config.yaml
num_hidden_layers: 8
hidden_size: 96
num_attention_heads: 3
num_key_value_heads: 1
head_dim: 32
intermediate_size: 256
vocab_size: 4096
hidden_act: "swiglu"
norm: "rmsnorm"
norm_place: "pre"
norm_eps: 1e-06
positions: "rope"
rope_theta: 10000.0
rope_fraction: 1.0
qk_norm: true
attn_scale: 0.177
bias: "none"
tie_word_embeddings: false
parallel_block: false
init: "trunc"
init_std_qkv: 0.0248
init_std_o: 0.0
init_std_up: 0.0248
init_std_down: 0.0
optimizer: "soap_variant"
learning_rate: 0.00815
beta1: 0.95
beta2: 0.98
weight_decay: 0.074
lr_head: 0.00539
warmup_steps: 125
schedule: "wsd"
decay_fraction: 0.616
decay_shape: "sqrt"
final_lr_fraction: 0.0
batch_tokens: [16384, 32768, 49152]
max_seq_len: 1024
doc_mask: true
train_tokens: 97690000
max_steps: 3279
dataset: "wikipedia_en"
Each number is 128 + 24 x the weight over the matrix's rms, rounded and kept within 0 to 255. Layers, rows and columns count from 0. Numbers have three digits each.

# layer 4 attention output (transposed), 96x96, rms 0.29, rows 8-31,40-63,71-95, columns 0-95
127212137143149145168145131107113185138120099144155125149110139042119160118139121107125113116139119169116130078123135115090133121137136134170114130106114126131115188129143145135135160141118147103100072111181104123125123153094124172118126121173124155124124087134131125133092156169132147107
128123129121118120096143137118106140129115126164152125149122138157131104102122142133111081121129108112148114182105115150162096128107104102135140145159143121148115109123133145128160137138099134171148169154135151180140105128134114102172113128148118126141142116133125162097158100095122070106
132143164112145138160120140165118117129147121147123135142113170116178188169132149145118121149120149157128169151176137145113118130147164120092111093142165134132136112111126184121152125095135100177135121128145101153133131077089132102147114119148121114148130118091133120157138107105129122076
146143079137120102098141153144118150111142124090122134178101125119103132133086137117142142174147141110121119100115104111095119126116103120107136131121102164123095130160126153136113127117091072113145136134125131134143118150147078127087127126120128115103107112122137127106092148138134184138
114158143142134133117149118167160137152126062157102114120117116155127112137146139131091114093118133109151137141173125129132140130174152160154116109155111108093188126130129120134093143125168187096124113148148102114150125115183153120149139152140132121120108146131122111139104168127167126156
112139146093135101143109140099108114134185112127108122129129155126113149095097155150120123146153099116126194131140143099104141102155122156139100129128136112179109116094141116110111116155080144091150121147122173099128127124086155155094145128118158148110128143132156149094118128130134145122
113138162127103129097126154127152099100100103152144154132106120144138153130147152100117112137097116138110127128095112122116111096114114107072111125128175129131138158170116106163130080093072111132148137147146079174134123116141142143124129162152120130123155159163162129147162094157129114099
128112121114204091121112161181096078139144158125171151140127133152100121152118135193134128127105115124170138167127145141146161163137127163103159124112142121138117119109108118142136159166131090125120187149153146168144124125152133124179147138064163113155104119103128129109075154176119169153
106124129122144161076137156126109118091154156139177171114103147134181129117155128093106112098172128141133138180100090108094091104116125063148097117130114117139136133134166118134157144139110123153167155165117139146119133164120106148130122147126150095111129123045117078111137119129112132093
143145148156115114112126159128140135084163110115138085159126091104064163140162154096172153153145100136137157093164157087126124148154135103128110155123119097158135127149150129150139145123054101114105129089133148123114119104123124117130109124124132132116110127113103130143138094079133115122
151130131116128110115144102127105129117120158151101112083133166088089150143150118157180101123094145120139102134129124142116137188112077117140088154135128149113125159117109146146137167147157082126101108061154141188175144113157070143153099098100097135142135100131117110151110128192128173124
124109133082149175183114110139133145092141150132133088112104083150119134102125131154110148108183136146083162129139148113113152158119152148151135165163096094155179173100140123150113131123115144149107129114148139112130122137092144146180101125120138133118147126107156123119132165126142168102
106097137077124140095090143143133128133090139092105146117121143113168143113122133144148126179129109117157095110160141135163097111097119104106113097100104142124137146118118113128118104143121091118143108104156130142139107153171124180126143147107129074151122153098112131089099126123145106119
145105141111121106134150132161130140090138116092110118135079144159077064112090134095140158124137179116120093121131146105121106109149111127161150120099110146102144137108120104160125159165137109145171106142106115138131134142152121147088110129134128129126163135103139115157150130160135177083
189133138110109122141129121140159102132122085171176148125138126139154122121110142091127146113114140147155089103148130116129127097147141123077095141131128129146121165132171144152112122112161087149117131090137085140159103201127109126123169103104105085111146170133154106147124118155133109114
113091144126091097064120152146094099155122135166138106071157129106120132112128110130125105147096130092128094140120149133129134143146130131132104156136090110119129107104132095105144170141143115102055130128076125081106104140116104119072135097100106157146087090135103156121111127098114124125
136128158156077163116095134122131163151115140180159136176158134112155057095110149159130124134067123146111109114093135193157134103151123111126146147126128142158164171114126102080136095155097149124111183138111142147096080135112134124150145125096133128113114135134116110114187124119090080130
149124127139130116143125134146141124106072104149124086080086138159139141123141151144117122106123108136149116139132117095104130148123104124125111116126123107110109100114131124104100088113132119063134146106107119122130124113151109147092127124120119111116107145149140149141141132129104127137
113120149147164138096108176139099134154113123141136149135130168113133156112164096103116088113120134175119148123127135152111113108131160116101115128127069153119135112135122141145146147126156154118161116156153142132128082131159138138142107144122094130125142084077148143074088107154106097153
093151095128100126135114112101119153103119110122118131147152126127154145105120113153114167136100148101124112131140114129131116130147141138120162138100149181131118133132128167135106123116147134142152122140147111109131139125124091120102151132115173117115134073137104143131129145135158144167
121101135108101135118128108114150163128136109090213142107110110137108132141147099119164181110133161088130067125160152114116106095141132091137154116137151111104113124099133112126121160147162140108156122172180105111094127123095133124083146097115139125124128111126106114149129118121123107104
128153145121170146130135160121111135144155093156141119072131138164138191124149123143147093117138166118124110150155159159103106146110111169150129153138099074118096117115125113132122148163143141157140110146095100167113137099158141114115133083134082168139132143102088117119130084105165110120
166126135164126146133098148135159100127136134157108156118175084098120110128152107088110127058082103163129081135122090134144150102123130140109116110179087140116160110132135148137121090131125182116128123116088082151153164127114163117143082129121141146115116150088145143146156105140145127091
163105171118103136151151148092104124118109089109117108141160147105163131118095143154116123124154090147139111082163141144106105110164158086129092111134122143156090128095141129085084156153132171125142104137144160121136117122088125137159117132089146114118177171112121180128073122105108126119
125119124092116075180153142141110159101137137132088133126094133149117113124120135122160144201151120062200079112146128126101150138126128105155141105107153102133167121133083113120128116107111094180146178115131184135159143109125151108105112124101159178137103148159141126125119132125151170141
069145153091141146154125094106162177104179109098100151096081147137107131114114133087136145146131137135149128128150149088135127129133172115088181092126154120091135124097129124117126148128186121145071080128117096108117144107104134127115138124146140124114108123134155086140087180136143198142
161114136135112132138174114102142164093148164112133143105181120137121093130121116142141146122158087091134126125122154085102126177121103092109167163146121167106155160146162069150100105118131121130125139122076128099145141127124121158131095123156150151132079148120113150093114120169100149160
153118113115142145132178143076165150127165180151141142148115132103148139140124134092127115090134085136157123124160161081177103153151149096076109111130152145084154158114124135149115082083114138123167119105087121116126142160120155143149091119188133156135153127151134087108157143138160115113
111127144146097172090130137069115073094152143143164149125177111101127122156121141067132077134125068144117094148111138107165143154171127154105119122120113156114174088126131131114173125173106147152181093137116126154101132137122131124128115099111123088096122128112134129147122117152118111103
137095182159154148120123149186125133141159144133167174139136082116145138113171144121121074099119128118138126120141107117107117121108108144147147121157107127089134156158144144153131147151146140115165131132112114118143122121175122119098143133166115137160118165142091132131125152119129139163
164085084153142130131146143104105103131120097140146140111139116103115120101137131137123149106102152106158122130153120171104146117181113115150142159144072116137133118097130135145137127145152114140150151096130174141127126127114159128140088134097146141154139123131130169134143120123104102147
106150143157136126155153152153150150137148126142083145118128107125151154099108138121133110158178211145153128149105139163122108087162164105118126108124143153124120169116132132155133116103106154154161109143108157061117107100115158139111121071216121193131104163183129172112137145108166081118
123146134117183152110149109118128136125104109137100071133128146111084162158115118112141156151141117163128132139135136132118137125112154135158106093100146114141122093142130138125083172141135134148127116087175116134104151140134164132109127148150128117123108088117078121147112142168101153132
122131125117100143095120144111109109121107124182102113123119165125188128125112105147125122158093107164153159139083105162110126086126117123093161152141106128119107113137105142091140113157148108095124124127135132145121107114144140157094122113122144091159111117125080156120130135116140143110
094130087132111158141114134120148108117143134142140090097163153122138122106103129155141161135116129154131130127135152106123137114129142193142119139128155125129095163131117171096139117138171122110151141129109105116124127144130144152078169113152088116146129107097117113121163160143153113185
143118106135124126121132104105111111138124100102170170093123161124132074154114114134154151134133096127144142135126089096143073142108075133092120127120150162131104138161118178136185129093150098118073071146127113140130126091093139098098101087168096134122136112169143114139140093098113137052
109119180120143086156140171119108153164160140123128107156124126111133071078118145110176097132123148073110128152118116121098141122133134134158119199127158121159126145139145131135156136125126166129095164130132154127099159133080127129098119104139118166124125128166100146114147159100112149139
129183174190157102155106154101127134111124098140111106137095122098166104131131174127125104133184077144106153116096111123105108165146131125085148110144160104092139135136144150180135140133099182082125147125130151102151107123109133142092152117184119133144118142164137159098096110101081067142
125145097133109136129126115122146159103142141152113190143170115114133148129146111122160135174108122129166138085084135110119117135115125082127123115093127115113109140105120126143169143151152131108143099163118170123144137115145088150132140149123148172105123098178102102119113161184177148139
121110082137151087168149090113153138070061115144117139133097146134088116155128133128128132118153100084164099114115139139095109150145140124142110121135133142105163135121136149152125155126129166142137144155109142123174149114134146165107115134151093114151082133169177138118151137168081165124
122164142133146140130157137138133175100129154121115138159142123089159124132128125158142112112106103144156117143127123157127129111118155122113129166147127147113112163123117144110120109108104150132154149141120123124127094157165133108128146125171125134136131161092128107115103106144121126148
164138132090131142152192156095184087077131133135133107119164125143143110124130115112119174149151200167112099175129142148116140133092139077132131125153124115107116158128125117111132153160115071152138138147129121160131130155120126134093138139168092121139076105108133187114153119148155133127
176120128126078143154122117106156106092129097156134120115146108115156144128123126129126123162113146100155127088130128122124100142151129090114174126169154114065117139110116083114152124096102112103089143140072124106131112068185121130109133115082101148148130162123133132163152143114155087113
088135170140135139110117148221088123139151120140106147141137150109156099093146152152132092124143154147136183132161141144097166116157154125115096133121101088123147124118122103144144130150111154121140098143100107112099155158147117098132165156123145132120127163122132149147111153118134126162
123123115107192153156117130107132133119108140119109173127165155106151126117120135181131095074075080146108143130097128130153132154078099146143141116137110139114112117136089143114138080103097122155122151106143078174124146127140135116168109125131138116094122157146135107120156123158143110117
125128085120143134121099120143100142139132147130111121162076152133130153090099153099142134144149149154134126136157097139153117101144092152127142142124112159130092131153125115128116125122096151113138134158212181114164124149152113135144121148118169120097147090122163129102089151132107130182
094094137096158116119113101134140083143131124079144101131079146155106137101106121096119136124189141137153123170152135161121137137125084134134156175153119101117130159116124101150132162155145180153116160126166157122113103134104101121147160149120135183124140166138118138120112146112129156149
163163132163125113125117129134111125124119093131149106127115136105083126149123115097148121120141150123147176111134117144136137140118112126124141113114115137108130140139099106139120130101141089153112120130159106106122125102130139135080112145109132108136131069170086126135107152161162147117
203089109141101115115146156104150106150103124118104145151190121122098168115139076116064143125100137126130174143115120140181122087129145152162068097109112147131154121094138141098172139115105119101156105104156162133137128142141088113145115146072098118188116050070176143157131156141133121133
164116124116159131115181169109164084141161144136130135124127127118124103126099131150123136132140152111122112142127135148147107140139158160129126121162137124119104095104137117112110136119170130189129139139092090127122115094127102107129102125149102132125145097105144137118157133100105141114
157141134132136139130105124135090124151123141161145138094144061129132129107136134152129141128139149120121087085155117115087126127141135129159076135128106107148168160114118135097155127165127123121092113118133112111128136128161115125139167092095123154110138160125135154123152120162152137157
131128097120109155115105120104107137137123128170120062149093127143094132113153125131146104108148159135158153153110121147147137105079143145140153136141107117118122136145108105098091160154122135092115157125155149110125145146159117125123153134109124151114117117193141133147129172132152089147
093141131104131121154101102166114094122102144135125158119126117160117140177132142137145101136131117138113120171103118112111164140132125135137174132135122099152127136145101127144136140149106123144115131132162140163147134098115130110157143100101126112132120144125109152137123136159117130108
133104131076107142106114140147124162126137164154100106125133151158148118114130133146130170144128152098117120111126146129104122115111113056164154149102134148107107158128117131151141141096107096114095150114125116140124142174105117147108152110117150152116187136086125121133136116141138161100
121177116136119135135142144118120101121095107163144100061123100122124108148126080114122133105093146119121075166092123189124089147134181134149067128175113129096070140116132144116137119128164124151096112110120064136098127147161155107139139121127101095106130130132118093129151127108180094104
119172135111108126167128139169105152123138134123113097125118105149100107147110096112150142170159176128133097130160104113115119144136138133196113130127114122124167130094088126081124167128149133087105110108110160054145126081165102100098115095105117139155106148083093156125128144111168186123
164093101127074142140136110074134160100108087153088087156128159109154132157120130092113155164121127151141160121130124138080159077110111115109163135126138105116138135128138119119138140084125140097078116099165133137108160117155103115127117105134136099109156133091119154143154124159108144122
134111118118144103134114124088141106124118111126105143170138151177141139160133109134132094145092129140164094172123143147146156128155099149097179107153089163123100151109117119129117126145125162154135117133080155129106106068106145094116116116117153138106111180163163149132179123112141153123
124111126144127146118114136128126140162126148102134169159128120099124079136117131163098169057134127119125140165120129128153120132121151119171112098145112146124123154141151140164138136126130129164102121134142175091115157174131135154180130123113155159110129151119171136102105105163111107160
148108193114145094140111104151147100152180115131132152123144106174140161140133097147104165120128118093122133131133134149134117087138159094150145106154144144098136093125129129109137106137101113108126117185120072110071130131127135093133117178134143111121129153107141171106134117102117101080
117082155154048132092117120134147112095128124120094133162148146122116127116157152125136097137097137067150083143127135150178131103149127095136131087095122115128077100092104108099170124107096123127142160131103140153140128135182111107114190152079143137116132166136154144107139128137096116171
146162119122128124133143124119158117091153094134125117127085107124103157158110113159139129101145097115113118096119130141119123188167073138151138129130138112109125097134136115155159137161101128113143104171088105128164132138129146123119117150126130134142089142128146143157160107110146122113
054103108084122128140087139133110113171133163137122153098145128089169148109104133148167093116067143131123159123142108097103186113095108165093118153126133147162123170136121110120116071143121104146105139159135102159102143081128086140133152118101101130128105119128121128127095161143159152137
080091116166159134098104124147099132114115131100106105103129120107094131161133088140105150081145127128065152146145129159133132135103092153152142118129125134142138082123145106125133131123103123116120133160120122105122150134103156092074081122112150152151135126136105171124137099076093127159
149168125127150152136137153126152153133147112108134107155159083155149151126129142111148165142107170145113112121131146108095106106109113110156112118140140124139091091146139144116121114107115161147154104110167126149098112138121138102177109139139141131085157143129116127165153116125148123154
112094155144120117126130125121126095116138121064135122121099121157105159106125163086128138150182146091137113128126120108143123115154116113106081122103135118133120086134177157157116159141135100120162096116152133125106153106086155177118133136160116127127137111149142123122155107084095143115
097123139122120104071080104125087172145144139099152156101135128093117142091140144113154110141117094114125156064176153102112107102139116124136125141126090123148144116122132120159125086081103133154153112163134126117160129162103147110142120117116135154136180132143136065087105086148117156134
130127120162140091117157108145137093127127130116152102138126107094114096181119122151157129150090079076121134143144151163142123158137099131154103108118167072152103150095104128134152115142102100140144156105119137151150146108121147121136127108141129097114119129142110152160157152136117137125
162114130116129100103162153119141042115146116132131092119128154167095142154177165115148101114101120134119135174162100110157134118125105097120097100146143127139094113102117065105156147111126092125108127091117167145163123145132160115158146164138088132136125173100165105141077074137107114095
106147134173102146113137154169123092173128115192060086104104103113181116126133150168119100142117132159140167103121113159081154161145135138101080158148142124116159129120152110156115120088153113089096142134100106140110124161164123168191127120145140145152126106131149174062113157120084097143
143142093144092116138118147090145184097121141103129099151155079075124087091144110097071117124150129110102111113127124106102159128132089084144135112153147124150151134106128125128167133076138124128156144094111168116127128194083161150116135166149144133149078144157160139133132140177160121127
119122146136098134112122115106132166127139135135130091136119146147139155179124108188126131161122141148125163164117138139114113068143163122156138111109136100148090099135155137139145129126135077100141130139127162132114112086162138128130164117113124059125135127139106103110087153102131089092
076154109106125112102098114169157104122143193105110148151157104199114100107156127114115154165118107144141143133130147110142148115131150133151151184153137076154162116134146116114132136156074133129128154151123143189136137155139120131133102154144115136121098132127149083148190123130125129141
# layer 4 attention value, 32x96, rms 0.275, rows 8-31, columns 0-95
137101096131124121148141171163175141150108098164110129178141124078114122162164153121119101137124142116140111118100091141130140161119138161112137092097148149137148087142132112104073108094068146140110154088127125146147117100131185158104119123167148157124129130143137121104127109142120124135
096135148094108099130145122127144118101123127085126143132132143104127135114126093109098142096100142094092113113123115114172135185131137100140151153123147127151125090115132078105075113085150135153116176142125142083135147152100136174138114112149125130096118124148118121120116127114100147166
121147124143111148120140116121156116118137131103093110116153133121141116099163141123075123103141105122091143090089095099140168148155103131066129135123067103145135134134083151110115089117164119115102134141126100145113101122118163120110105113159113082159169115100142135123104137118140122153
144130120137110137142150134140143121129163101150101109116146134114159158109143115128087147168100167118127106152124115118158121151122146088173122138110124103156146094127107157101111097073151163146148114127115143141130131122126143141088086161146120115137224121096103114147152121111146129106
122145113149132126129126152136117117171097157144161091118116136144145118106139116142097125134107125101111103143120103130094129126155137092166116129115120115131148145071123157119142168147132122168201105144100155145118137112089164144120162126108175133143148112111114104150120118130134126111
164134120126125124088144119109107142144103151096134153171130114109105134125140117147124109128159117108103180117110135134119114125113122138110105136131109120132086116134113137163106124130128138102150149120071184105145154172114153154095130100152104178127154107132150149122117160127145153143
134132106128128158067131131134155096125139063121147142171135115117107145079149145144122127124112120151119123113129134123089142120130081100082099154151110108131144117130181123153148099133121164153106131134132142122102115170154119133156136110132150134159124128143159139127138096147091144138
111214129071102130103109107111131152128139103146084141114147075149143146056157075200086109127104132077103131110091128098149151133146113146176119109150114182142125096114110131122129114092126147110134123151147096109137134143097140116087130136171087156142144142136117202159172116098117099150
166115128106114101148113096125105120201125125137125092091123120135104119146145150100185165126083156132143176118144125148109138142147129124141103133106136122130139127121131166156105117118136152130111154124160086131119102135100163180132093157160120137124148133162125127123099114205085125138
126127164111155130086077086169122107158114123124076140148100142122167144121078098140161114097131116164167126143097132151078088114153106127099150176137131133129131119171122155149143124139126111102152126113120125105108119112125139099136149179136157089133119126086095122128125124096136120106
181137112119128069137092150137119147114138158182128118139149168099154146119118133149159124127142170137159132134123128132140151156101091108119152126165160117111107182107127100115154132136178087159134127118128132100090139120142133167134123103116129137119081114128120092140145161130145134107
130118112124127076151128145119132100147136125102169114099137127114132096145119098150123161174099135121136137132148094104123070140156130080124194147098150095130081158108140123117142114103110071129122138072143094154150132080107180128116143104128166109138151087107136127165124122104152110163
163148148157153094134101138120115121123102160110147132156166103112130121126101143121084131175121127158129120109114130162158111126127140141149135148111121146121158118157136132134102120112132143123138194093131159143121113086117111117123120091133126119155136114150116118130148158130109150141
128144115141036133117145120085103101103151078115095159114126133156147133128138133131080151119135088129098136153103124106130103123150131099175132087140112128146143136160111141177113152113185140077131103130146148141121126122104115133052155120145139093126165152148089150173148138082109102130
109150101146109126109116162147132116132126139124123141136144146100153134120119082134143128136097099109147106151080103121150132146096144093076176133092130136121121135138133113085132137157160156129116128145120105108147068121148084134116151151113144115104129090095110100140143116186129168126
125101139147103132134069123111110115099113123124087153112143134115114099130149138119188108102073159098112115130117105167149142141146128119129114122148145105108112136109124136098125117161146141139141137135118144141145174110112148136102135103146131152153127154127153164151116107156085091122
117179106106140122145153137100108129147146150109146172174133150136124124139106108170121104092129127171110108137117154144133095138121134119161141119174107126162111125119103109169121124153139147140151150139146144168137159142172127060173108109169106110107122182112139164115128123098142128133
190118163150146153135121148130141104114120143115114123133118146119160103077136094116148130111120132151074115160109132132120153125112121049116090124111119107106136159111153087064160143165101138133131138116144138116128115113126131153118185151175134137121092127106097140154124120120094103127
086153094110118149120055150124182140103120129138142161144103157110170127138103115164115150133165122143111181107167135184138126125110096080095100158137102130126137133120116131106140104140092161130125095144107085146090113154126134150131120119168148167140121155138125161111110111107112120109
118172156137121113118192083186110144151100139114125136136164139161124131130115164148124125144133150112109212153099182142121119095135161143117135110116144164114146146119117108132108164126116131116168161095104147098107153128105077102115122129106134149091143150131175167118148138120157168125
055160119109107165057114128072125130127159101093138141125118185111150195140096135093137115100187134177136126185132120097156138117116110169149134124112087153144131138125125150111147150111117125107170074112155129153132157145171108130114124127122165054119152110124134120095105143148180145136
168090120132129108141122130133112160123113121168126122123142086171131138087122135131161129144145137094142130141135146097142138126164129156132119131134092184111120111154097137070099143144089160138105133145148141124142110103116114119132117138104129124106093142126141129100108103112073197184
142104102062135115152131118135130105106153125123154107132113108153073136097146119103125157154160104119126144090129158095148168172126135139128110121133102119133164151095094122194112135167149138122098143122140160142114124157099099103133103114120145174110133120138164181132138133137136123131
167130142156137138155120106141126122135079087106106083122092107131151096118115105114147138111114122076123139110123110145128138163096127123103142124101115158133105101169160110140128085136107154175123153132140110118108104090104130118134153141146123119143113117156142117099131154119164122119
# layer 4 MLP gate, 256x96, rms 0.297, rows 0-15, columns 0-95
118159175165105107153149140185141151115133129118189101132109135103136109121121147124124152130132100140108126130117148154074141111130155137154085142106170116136179157108145161109138137125128118140170184121090163132111151120155132092140139140135117184079136148115125100088103134140140147155
085131163078127140129140123109116130137126130138190099111128151173126163167145109091130152143163115138147120117109152123119122105142121158136115129160146141123145129185109108113096109106122119156106126114135129114174138122074107112138070109137082147134168151142135114126107125109105130124
144120098104090132092114100142141110094162108161145167161163132144085112105153107145082134092151083072083135091159132125145152168101145133139110123119142136118136107140137143173096078134136111090092094154114120125148115133130100101100124107138117099088133153167171133080153095151144109186
157094161152124143097098138103141103161141109129108127139154111116112137100100136135095148091165144141116124112118100172166103086131112104087121171083089079125086097132151099130138086147125128134112137156137125116131094164125147104114089107099130109130123130132144125096093087058112106155
112081133115131148142155114119164107126113135107130150162127148117144136125116136173146133147122128155094159134139121125118109121133130166111094165167118126118115118153139179143115125137129156123092114129118133120105152155105168131177102094164186117104113148123137107130145125085117147141
115148114119126124130098160168135154131134117114091128096157131130122088102120143137123131101123127148167168106128116135171143142124119134102112124110121126162146109123142091097125103126108156109133153134116102112124095166136127140087109116156141120183126094144184098126108107115088114145
109105131143143151184143126148131120137114129106117160117118124076134133122088123141144120120164119128128158128149187129130158108158172104113121145161135087108136122141125055135160099164108138119143195100106125114137165116154147134153146091171154122081117091091134117142122138115159158097
156108139171113128132139122145125131155087126121084134114153107161135153141119139104091124140094138106105116092092085104149140110117177130110119121157148150128145136145129116129134165106148154093107102085077127121101124128109146118121099119126117136153167187120156125150141152139071131094
156111128118119109136102125137131090122151104138132139115105161172094129140099135079122143117115122101120142168139151136148116116117154153150134142107120133150100108128122121131145120133122134119192120103122163130131118137134127117114099151131131122105136107123124159114126093091127083091
150135144154154132112073120136114146110170112116063096119120133137124153089135095125126120130207151147120136131117087150133155120119096124126135097156109112124135123136141109137180139146114154116161146127147119160133150145137134140159170156127164154167132124121116136146102130090142113136
119111170133132106122170112161125138152082124104108100123105145145101155128126098128124118157102114117146082130134124120123115141122129093117133128167156129105107113094113107118109147107179084130159134144098111099103147078152131083080138137117085147111114123133134128125145130068095155141
129142148128150155126143119130074177111150173132140123114087059133149147135087156139171126113146125139139147120133160107120094088128169131135126105103176166126135149099128115170187136143102169155119128110129130146188121127116169126132137126179161130139155099132132124097088140132128122149
109129117116184163129121133108112162131132164128120162104134119139170139119163187112127145120129169147126150144139096110139140146123122143093157117140106070124154154129075124136122096130114145156155118136135120155099117096144123109147152085144129125127151169124153106138117117157134145106
129152144114120132162129131182186153126193156131132096091119123130122100142156172155210125114138110091118117105179130085172131107109096142122154127126112149160193128133150136143114104128129159147149179089144126131139132158111129135148122146179146138111152091145155096146127153142082119137
106106130096132106113170149139112138089133121155115121175122136113086127139124126133120113150169075120130125123170141102120103120123143101178122105143163141077151071159137159119128143116096140168123123141126176095101135110154127123151112096145152135138104157103118127131130098095125185124
129085124151128087141115173127125121151147145140142058098117117128118122131082126125126141123137161180116171119150128130115145149115136136096169118121111138174149096122158100139130103151083135114130122113131163066122143118139101125138132130142130128112165141147152133113113093147138116136
# layer 4 MLP up, 256x96, rms 0.324, rows 0-15, columns 0-95
157166161123114101163120114141100142122140121124121151150151197097125100085128161182140101119146171097133151074123146175126107118122164129137103150133129120160145129132144157139160143139165096144137149124120166102130154129130122122137109117130141149145099124155125154144146131126140094127
103115125149142142127136127128134103150108131106116144106115056107113098118132138136120144074098183102087130144152100164137129165148092192101087144136137100100116154126124130176204133100134143127138144072135149112129132132070134135124146125115141123143166090086140142128125129137131115102
123108111129158110159135151134118156138164115105144160113120154095157123121119144135125161128109135172131134117147136148126130122139165141123165164167114110132146176132125141134187116155098131113142141150137153118157105127186129153143127116134163141159134124130112182144103142138132171138
148042125129081148098108084140139175116142089147152106112083131126084135124140137135121111132127133124060136112188150166144144134137127161137103144124124146148113081125131142105106110143124137141138090169137155114167097148130147158133127162104122121132121160155135118125100141119140118140
117129143117105103148151108173110136125174145145140151118133108116082120108137127087101149141128145131122099148167135092145088127149102149107144109160141105107128158155162134138103103113128127108154129147096095135089096150121113117096141134150125113131149105105156112100095141143155149137
131145090138115109145120147091122137189115151094122130121122103114100119107116158129137084143155140140102107139126113122154117168106132124140150131137126101133138105124117140142125092163175146135141137145123146097108085141122130139139119144105113116120108147153114097130135107081085090129
131078107083149146127139179145120118143186139138110163084122116124121098113135141099157104145121137070146165128121166153155087141107115121080110132144115148092113163119133155165093080137144117126141160172130113117152113165116140158144138105177113110123141124111159112101144151113130087131
144127116143122091166105155129074114105131151118176121128145110143119135136135097120135145096156107092110113139145133090119138136145169126154136122122149144133164147172113121126126137146127123143176083138113157157172147112088104129083114142123121111095185133150136116118134151130170126127
132141126127113148128123186131110168136139124125114116147082114103134097112088156102127111136115118136135120120134146124139138117107098134107155157104103117127159114068139108113154131181129141134120088142107122101154120154144129134138168136139185123125119131128142092132136115116125104127
128146160129118148118101128096140150147121131103149092118125140153105149124110112128123130153120149111115104157133071133129102092136130119184153107093112158156132164135148150127157146132156144139096096122124113106144105141158191129111148181154135142134118145131117127129115135086140128113
116141114123148153104098167149135119163133110129112143152135140114149113108141125127162149129153163146155150119095094147161164124145110140106162128116127141130094111147120129108138102137138126145085097112156138085144142130138132169165123144127151112126137135062104120145139126161138149084
167076183109104119164110137106161159135132150125110158093093135110128138137123144114139162133142156129110141125114169152138130073142165176124134158100141139111109124125129122128157142118134165110143131093143145165160180185119116155188089086144148135132110169120127153141106102098163130102
077114121106140148132102141154164142118133131140134162143144133132146105150129116107136132105078093166146153138102105094132125152107112134102107140135104127123139132112139164141113131122128144153127142157126104146148080136159070139127118070141143166116102162107115132116148141148155141156
139153145175131064132113144130114114196112131140116126107112134131081093127101138114147077185106155111136115139117096144087096122138154148136098117159107111137116145134091117137126142136146141099104127129141111108130172111102128077118134108091148105121122152162097122134194129142149134140
110125132144097130150131136134125134113140117119135139118161130112106094144178125133093149123156100099148145062146153122115136110115104107186080115134168120141175104155132152109110154117081164118081119137125167127149134138104125125154094142162098135144130135131138164109103146098120120165
119089108171126153110113104124137122136125114112150119156103138097132125100110126131155126122129137137129107136135094167138128155159133126145134135133131068074110147153131103116112137129123136118130124147136115134112116089147156135112150120094127134127121124128121086117135146147150163116
# layer 4 MLP down (transposed), 256x96, rms 0.295, rows 0-15, columns 0-95
139140117141172123108093075147096143155131117152152115183141163109134131133104130110096113141111123146074144100114139131148129150126107162121089116146154157149159123090134150155151095146128136129160158124146160170102139111109107124142128113151112144120086153099128144157132135148109130082
125103131127128151119105104109143099119155096120117155094159093111086108100107125126141180124113153146111135114188132141138105123141099139123124118123119102102123133148117158097127096133159148069150145115100116132125145161151147141115093156115142082092110136112170103141185125152156135128
114115154101109118141137094133113097069139110130128109143162130109152096138154134107095080131128106122120128119165092152135150099066145116148123123134118061110139126136119126107144090150155107137121101098127097177143148145145110166164157098136100122141144106104160135109141140119129124116
109112122128143143129141126113117093161139141121109134115170161092120176131071174104120109083104122148134161106127135123128140133151139153144125093083101101153131113097134146130115113155141131101107134140141154099157098102125135116130110120105107144150109110182114170138116169117075096131
116131138093140121161114125145128127166137161129095172103124117131123132143122138137119123084120105114132105124141134128136132108119147143095147128096074132086158131141119096136076144151136114099110080157128110152121115123183119144145121133124126173127157157124176094134137116145115126137
131128133121147094105130150124147144123122123121134142096163071101088101128133148119166112092146101102118111141109131158176100155113104134149144147133110104133147155131160113078136122123143145125104119172082120110129129167098112114155118118144166137168112134122156132118141149134137147134
149123136151130130136155163076161134124148105091121138120161086128156120093133096119133176105156151108118129155103109128154155108145116139111125107103123107154143139137158193116103110126153138118142127133172124137122120121159117112107072155122130145111141133115158126129204161064113130133
107150126132147121154107111147084108150172143139096162096128124127130177105093154058115086139124121124159128129129106114133096113131103151121094114152109126124102131118164140164123141122102096121131137139125121098101136123117120183116111114125148129113103167144163111114084163125120131129
147123111117147115136124117111130106136141112182118144097104179147136157166100119110108120129124111114125135126148129171130121144065121145119133122126159150135100113127121103130185092120141134117099152140132129125118142104117108136183135089145116149126143105167097124133103110114126088127
140131126141121145152135127117096140126137139152131136164153134103118093194140144154142092133090112164160131111090147097150097157123135098130121130144145150130064115139127166130152123114157129155151150167122155133140138099124136095127119108158112127113139119156131153130139130135085138127
125128114127118144111119140134134144057099115121133131144154101138124164099112110128133098131160169110135127163114130132139176139105145122102129155116115095151133119135098100098112126092130131161126123112123143121106124118073169123140123105084107183093150122139118123142117105099141141132
140100093098111152161140080144136125135146092148117133100129179151152143132114169147123145088177091111111132136138117181112128086138124154125127116162143136180110173113152096105128139088115155119155128138141116142127144154134192150133076104143155112131120142129185071096112111099168129067
111113160150138104166133138138137158104171136120151152172150092125182135116144113115114139128117153142088131128167172109060116136130150163098160123132118145129164125141150105131156146120125147141134151160135120089115098116111108115122152135138142140134146152131112113130119112113102130140
098101114119123130083125148133099132111139175129148124169127137120127129135133121136166139133114119119136142083088100166065091128152128123133138122137159161103121062133113104137121176137146123115148103106082170113147104156155131143106128158142158111157134138139121124105131117159072147168
067131155090145137136101123157099157163135159113089120113138149158088086113151125103126169112113154117122138135068143137116126089128126119128118141126134140123090088119109152127093134103146100137136133161155071132108125131082138103084143105117091144148146134102100135122109110188143088117
117122130127134133122121157133107115148135148146163098149119168106165140137137173159132086101140137153115142106124136106143161105157174129125132124143133117120141143120153140128124121106095140115145120117147126130141111064142120145119164106161148119147130147086135136078115146118146118130